From a checkpoint of a small transformer trained on Wikipedia.
Size: width 128, 4 heads of 32, MLP 512 GELU.
Architecture: LayerNorm before each block, rotary positions.
Each number is 128 + 32 x the weight over its row's rms, rounded and kept within 0 to 255. Layers, rows and columns count from 0. The size above them is the row's rms in percent of the matrix's.

# layer 12 attention output (transposed), 128x128, rms 0.134, rows 61-63, columns 0-127
size [141 142 139]
[[136 116 109 136  83  65 146 131 174 117 216 194 113 142 126 154 179  96  75  86 108 173 165 124 124  44  75 149 123 107 132 129  77 131 155 148 151 157 133 162  78 117 182 153 117 139 112 138  60 130 151 133 109 159 126  86 109 126 153 105 135  61  61 124 114 172 117 162 142 147 174 170 103 134 111 168 127 126 119 126 144 114 128 142 160 173 132 137 127 193 102 130 133 110 181 124 137 120 134 102 106 127 131 116 181 166  81 139 119 132  71  98 142 107 163 103 116 100 156  82 126 135  74 202 177  93 144 103]
 [199 135 128 114 145 134 129 106 147 123 170 125  83 109 105 143 114 137 105 132 113 178 113 154 152 164 111  90 105 105 137 132 128 179 173  76  84  89 107 114  86 107 133 181  76 114 136  81  48 148 165 125  98 145 136 157 110  66 133  93  51 149 160  79 198  46 106 105 114 126 132  87 157 170 129 105 194  68 173 126 116 142 119 128 120 117  92 116 106 178 170 114 128 140 126 143 107 115  87 116 135 121 159 139 115 132 161 102  99 120 134 113 170 133 196 121 133 152  90 180 177 152 137 165 178 119 173  90]
 [ 73 137 147 101 164 141 118 118 149 121 102  85 105 169  39 178  82 112 104 132 143 107  87 119  94 144 136 136 130 149 138 175 151 178 132 122 109 110  91 156  97 151 104 144  71 186 187 153 153 129 159 184 193  70 113  67 154 128 177 137 188  68 128  82 176 153 113 166 137 111 152 156 111 154 107 140  94 160  88  74 146 112 131 100 122 150 113 131  97 134 109 147  93 155 120 110 157 137  87 174 121  87 141 177 125 124 160 158 110 116 155 117  86 156 113 124 192 149 115  88  69  64 120 130 160 122  90 119]]
# layer 12 attention value, 128x128, rms 0.144, rows 62-63, columns 0-127
size [140 133]
[[ 94 125 167 121 121 150 138 165 120 169 105 134 145 137 148 130 152 101 150  80 170 113 139 192  33  80 162 147 142 143 158  38 127  74 130 133  55 122 174 164 196 154 148  93 104 125 112 104 145  87 137 198 102 104  86 143 175 161 149 132 100 115 113 173 139 108 116 144  93 168 137 155 106 156 150 155 126 130  48 205 109 108 146 136 145 102 142 121 151 128 146 127 100  88 168 112 152 122 118 104 159  53 149 107 126 138 141 161 163 127  96 126 124 133 174 170 148  97 103  64 107 125  94 124  95  93 139 121]
 [164 163 147 130 149 108 152  99 112  88 184 121 126 164 145 159 187 138 156 169 113 133  83 116 150  92 147  98  69 116 128 161 177 116 100 117 111 125  94 119 149 188 102 126 179 102  51  64 137 133 101  57 170 137 103 172 112 155 167 123 150 122 105 152 152 146  84 122 126 153  61  90 118 187 147 163 121 114 178 119 153 137 145 137  99 131 135  75 162  51 175 137 161 120 107 126  58  77  96 118 147 187 125 132 123 116 153 107 103 116 112 160 148 106 184 179 139 156 113 102 193 123 133  93 109 139 117  91]]
# layer 12 attention query, 128x128, rms 0.11, rows 64-73, columns 0-127
size [ 78  95  69  87 140  82 110 110 107 101]
[[123 114 156 181 144 146 157 139 138 106 187 141 137 147 182  91 120 130 131 131 148 196 141 109 200 129 187  96 110 149 102 182 180 115 202 175 136  99 113 121 139 195 120 103 128 170 154 143 149 194 107  78 167 152 125 141 187 153  85 176 128 132 106  96 102  81 166 121 128  85 111 161  96 174 155 135 111 158 128 139 121 146 191  71 121 151 129 133 160 121 160 202  83 154 156 150 101 148 120 127 133 150 199 103 134 146 165 183 142 146 183 110  96 128 148 131 134 116  98 138 151 147 176 140 161 162 118  98]
 [112 136 101 164 139 155 180 140 103 118 116 192 171 124 163 132 193 123 128 151 155 171  88 143 125 206 154 111 120 165  97  85 137 135 106 122 149  70 110 120 164 150 121 142  93  73 127 110 135 183  94  40  99 166 111  77 113 125 149 116 139 128 101 117 111  49  97 128 148  42 160 116  78 131 174 124 114 175 113  81  91 105 107 135 175 153 146 149 133 108 113 140  75 153 144  70 114 130 115 102 142 189 132 131 166 135  79 137 152 164  97 115 125  62 119 111 147  74 136 148 134 103 140 127 137 141  73  85]
 [111 102  91 123 127 135 204 133 115  78 135 161 192 115  95 105 156 145 111  82 147 168  69 149 136 164 147 150 132 159 108  83  80  98 151 106 138 132 123 110 127 160  75 120 123 113  89 140 115 158 104 100 110 153 113 121  92 146 104 127 115 119 117 131  86  74 184 119 121  72 148 133  80 107 120 136 124 141 169 123  82 104 171  49 139 148 115 171 125  99 128 100  69 109 106 164 149 129 110  89 145  74 206 147 187 147 105  68 103 115 105 122  63 100 154 149 144  56 151 169 138 179 136 134 137 173  60 134]
 [150 137 176  61  95 142  85  97 139 161  90 115 107 122 131 132 117  61 128 135 113 108 114 104  80 110  59 179 107  71 144 158 125 184 102 115  93 117 134  85 107 113 122 123 160 104 121 115 154  72  78 142  97  98 142 156 110  65 139 115 163  88 112 140 121 148 105 102 153 177 120  79 192 104 141 133 117  68 140 146 149 107  70 144  92 134 131  89 118 144  91 150 190  97 134 125 121  81 121 141 112 123  59 176  94  65  87 157 150 122 152 106 200 176  88 140 102  98 142  82  86 139 150 131  97  86 142 150]
 [159 122 116  97 179  90 118 164 113 101 131 103 169 104 160 119 116 216 105 139  97 125 122  87 130 123 199 121 108 136  87 104 121  96 142 131 105  91 105 113 100 155 157  72 141 139 129 137 119 207 156 118 109 165 132  97 115 171 113 112 121 187 106 134 133 113  90 184 151  90 148 190  71 139 108 122 140 186 146 107 140 133 157  94  78 146  82 130 178 135 168 140  64 125  71 160  90 115 211 128 147 122 161 116 164 137 113 117  97 118 117 131 138  36 192 174 138 154 135 137 177 114 107 155 135 137 101  95]
 [117 102 159 153 104 130  55  88 133 119 104 145 144  97  78 111  73  86 143 130 119 125 121 140 144 163 106 107 127  39 151 118 140 161 118 128 173 146 135 115 143  38 103 131  91 104 139  73 137  68 112 173 163  82 122 170 125 151 186 139 112  77 153 163  34 175 165 123 134 161 145 107 156 120 135 179 124 148 132 112 118  97  55 116 180 122 156 110  58 104 107  79 173 119 167  86 122 124 153 126 103 129  87 141 123  88 136  89 161  85 153 144 149 163  83 157 102 147 138 153 115 101 119  99 134  99 108 128]
 [105 130 126  94  54 116 136 149 117 207 181 130 104  75 124  69 145  83 182 129  94 136  77 133 128 169 174 158 170 130  95 176 136 214 149 185 119 134  84 173  72 136 154 113 109 115 168  76  98 136 171 106 107  98  90 108 157 106  89 127 108 147 122 127 144 166  90 124 122 144 168  92 127  57 122  85 147 132 147 159 159 113 122 132  95 155 146 120  80 132 154 115 101 110 149 132  95 161 131  99 121 103 145 190 127 116 118  93  73 119 141 173  82 165 155  90 132 107 132  78 163 156 121 135 159 179  87 126]
 [158 169 111 111 138 100 163 123 160 108 137 176 141 128 100 158 106 134 190 139 129 189 162 120 137 104 134 153 148 158 133 125 160 143 201 125 107 150  72 121 132 134  70 120  80 113 131 135 122 165  56 134 185 138 132 149 168  97 150 134  92 105  67 134  88 108 162 158 132 110 149 117 115 140 165 164 158 172 180 183 192 116 158 101 116 130 134  99 100 138 101 164  90 196 144 146  51 115 168 101 128 133 171 145 115 123  96 144 169 100  86  61 101 126 174 148 148 113 105 167  93 111 148 173 136  90 111  45]
 [111 119 118 160 143 146 124 158 126 140 153 161 151 162 123  59 165 120 120 145 173  86 134 130 105 168  79 177  66 168 103  58 164 135 131 115 106 157  87 146  81 120  71 124  99  87 122  97 148 128 150 132 107 137 120 124 129 160  85  86 151 107  61 133 118 136 120 161 147  92  87 169  94 103 146 118 101 147 145 127 103 123 152 115 163 118 152 135 160 140 163 126  91 176 172 104 100 150  92 203 111 165  81 155 156 168  66  75 175 129 102 143  97 134 190  99 163 123  95 115 102  40 101 104 204 143 127 129]
 [100 116  91 139 188 156 142  92 111 132 148 152 127 116 100 190 128 131 116 140 138  51  88 114 132  84 104 125 146 117  74  77 146 133  72 115 123 165 158 119 106 141 100 105 119 116 115 124 142 166  67 107 159  92 140  57  84 165 186 137 177  87 148 180 127  89 115 126 170 144 134 126 183 151  96 126 106 128  66 126 107 156  82  61 122 137 147 103 183  99 131 103 121 122 156  99 168  57 168 145 134 114 172 149 115 105  97 228  94 120 157 155  97 167 160 123 144  90 118 120 130  76  92 118 111 151 130 102]]
# layer 12 attention key, 128x128, rms 0.114, rows 64-73, columns 0-127
size [ 86  77  53  90  59 134 102  98  97  98]
[[160 101 103 144 169 119  79 173 133  90 135 106  93 120  96 169 157 136  95 119 134 153 101 105  55 157  91  96 114 110 108 152 100  93  83 133 114  90 145 121 169  94 182 136 106 107  83 105  88  38 115 143 108 109  96  80 189 126 130  73  98 131 166 163 168 171  89  87 176 164 108 133 148  67 115  75 145 113 143 172  88 112 111 211 132  97 137 142 136 154 123 150 153 121 137 129 149 113 136  69  68  90  92 147  50 107  83  92 113 119 126 127 148 144 123 135 143 116 143  92 142 141 137 127 140  64 160 140]
 [141 110 154 169 163  97 203 111 153 198 152 152 115 126  94  88 104 160 113 143 147 122  56 165 114 138 150 139 142 144 170 138 104 183 114 104  76 145  94 102 156 169 123 124 147 117  85 163 124 186 106  59 135 177 127 143 166 130 169 131  92 174 161  95 120  40 145 159 147  96 111 105  99  69 179  84 143 139 146  56 119  79 132 142 163 175 152 116 114 126 182 122 128 106 136 138 121 103 146 105  99 136 161  94  87 195 195 146 151 171 117 172 126  90 133 127 110 109 143 110 122 148 115 106 110 118 138 173]
 [132 119 186  86 135 145  98  87 144 146 125 189 114 122 154 147 117 182 175  83  95 109 115 189 121 160  83 168  66 138 118  96 169 123 127 132 135 194 184 175 156 125 122 132 136 113 154 130 194 184 192 105 131 112 122 108 164 141 149 165 121 111 175 170 103 119 174 144 106 170 162 129 120 148 132 200 114 153 171 114  93 170 112 115 136 173 148 164 103  99 152 103 193 158 172 116 116 121  93 141 201 136  87  99 151 129 154 149 111 173 132 159 153 159  77 121 150 158 102 132 100 124 117 111 124 174 164 190]
 [133  98 128  92 124 122  52 128 156  69 139 134 104 154 167 143 128  72 131  95 153  96 165  93 147  34 140  88 113 117 110 135 150 140 117  56  90 151 165 111  93  47 142 122 148 113 116 144 117  92 123 135 116 158 123 153  67 145  55 179 155  75  94 127  90 158 137 103  81 109 149 116 118 126 104 157 149 121  87 147 201 175 117  50 143 117 160 111 134 138 118 117 107  85 153 104  93 121 121 163 147 168  72 112  73  95 100  80 128 101 150  85 114 146  93 108 138 143 136 140 155  87 145  90 124 141 157  89]
 [152 126 144 114 129 143 111 161 129  98 151 154 140 139 154 185 123  77 147 108 163 147 165 101 155 125 150  79 134 132 107 131 158 101 160 140 155 162 158 121  94  43 180 179 139 124 153 129 162  69 162 193 162  97 143 119 106 163 107 135 161 126 138 194 114 212 141 122 108 168 128 148  89 152  75 203 101 124 135 187 158 116 131 133 119 120 139 118 139 206 108 150 119 119 132 111  96 145 129 174 149 177 117 112  96 139 113 120 133 129 158 128 156 206 104 110 181 161 131 137 165 162 172 188 157 137 182  64]
 [117 132 131 105 142 126 111  95 152 129 149 178 130 137 142 119 139 105 152  73 125 136  96 144 118  82 121 112  95 108 107 105 125 119 137  96 106 191 164 128  87  50 144 163 146  87 123 138 137  54 181  88 121 110 114 120 108 132 115 118 137 142 140 174  83 113 137 138  99 154 169 123  24  99  70 149 132 123 113 139 164 167 100  30 144 153 190 103 114 181 111 131 152  64 148 130 108  64 102 136 152 151  85  96  68 105 123 125 107 115 121 126 177 153  40  74 134 147 112 137 159 109 100 118 161 130 155  96]
 [147 148  93 163 132 166 176 143 178 131 118 135 104  89  82 151 143 124 123 158 131 147 159 167 121 122  78 147 141 133 160 140 128 172 132 123 216 116 123 134 118 184 115 121 102 117 116  26 146  87 152 124 112 135  76 148 109 105  70 142 120  58 172  87 123 165 138  69 113 140 139 103  95  97  86 135 138 118 135 113 169  91  94  89 157 129 131 155 142 140 179 151 112 127 165 145 144 125 137  93 188 110 168 118 105  97 115 113  97 115 125 201  86 166 127 120 153  75 100  76 150 133  85  51 109 122  82 194]
 [108  94 117 121 152 137 101 143 163 151 190 107 180 117 145 153 149 161 146 146 126 113 111  99 141  47  79 122 102 120 108 178 153  96  91  58  70 123 146 133 127 131 127 127 155 167  96 189  99 132 142 125 126  88 108  89 120  70 179 161 148 147 161 115 120  54 178 145 119 131 208 127  77 113 145 132 152 100 103  44 142 128  96 103 116  68 118 148  53 111 106  88  74 126  86 142 138 108 120 137 141  62 192  99 110 130 146 146 120 165 127 123 131  99 109  81 127 155  98 182 123 103 131 104 129 166 128 140]
 [101 118 156 144 118 148 126  89 151 185 130 137 159 171 176 124 103 103 153 142 161 130  84 112 189 162 100 131 122 151 137 115 137 139 115 177 146 130 162 157 141 164 110 168  90  70 116 168  79 152 160 134 152 180  77 167  88 144 138  92 141 190 132 142 107  83 147 107  18  96 113 110 100 140 139 123  72  90 118 118 114 158 174 147 104 178 117 110 144 139 137 100 164 110 152 113 232 127 110 135 156 127 145 135  91  80 104  92 153 176 120 134 179  87 160  70 133 151 143 165 127  74 138 106 138 141 121 186]
 [138 153 147 124 141  41  91 115 145 113 135 150 121 126 121  81  79 141 151 185  92 107 121 148 134  86 132 166 142  98 158 112 102 151 139  85 163 157 102 150 141 114 104  92 134 211 147 180  78 195 141 181 133 106 164 215 145  53 105 169  94  98 110 140 152 162  73 140 177 127 132 132 138  98 181 126 127 104 103 152 131 138 183 133 136 175 130 122 204  70 121 126 123 127  67 121 130 109 163 131 134 151 106 162 116 126 145 147 155 152 119 123 210 169  93 121 147 131 172 106 116 124 116 145  97 104  89 156]]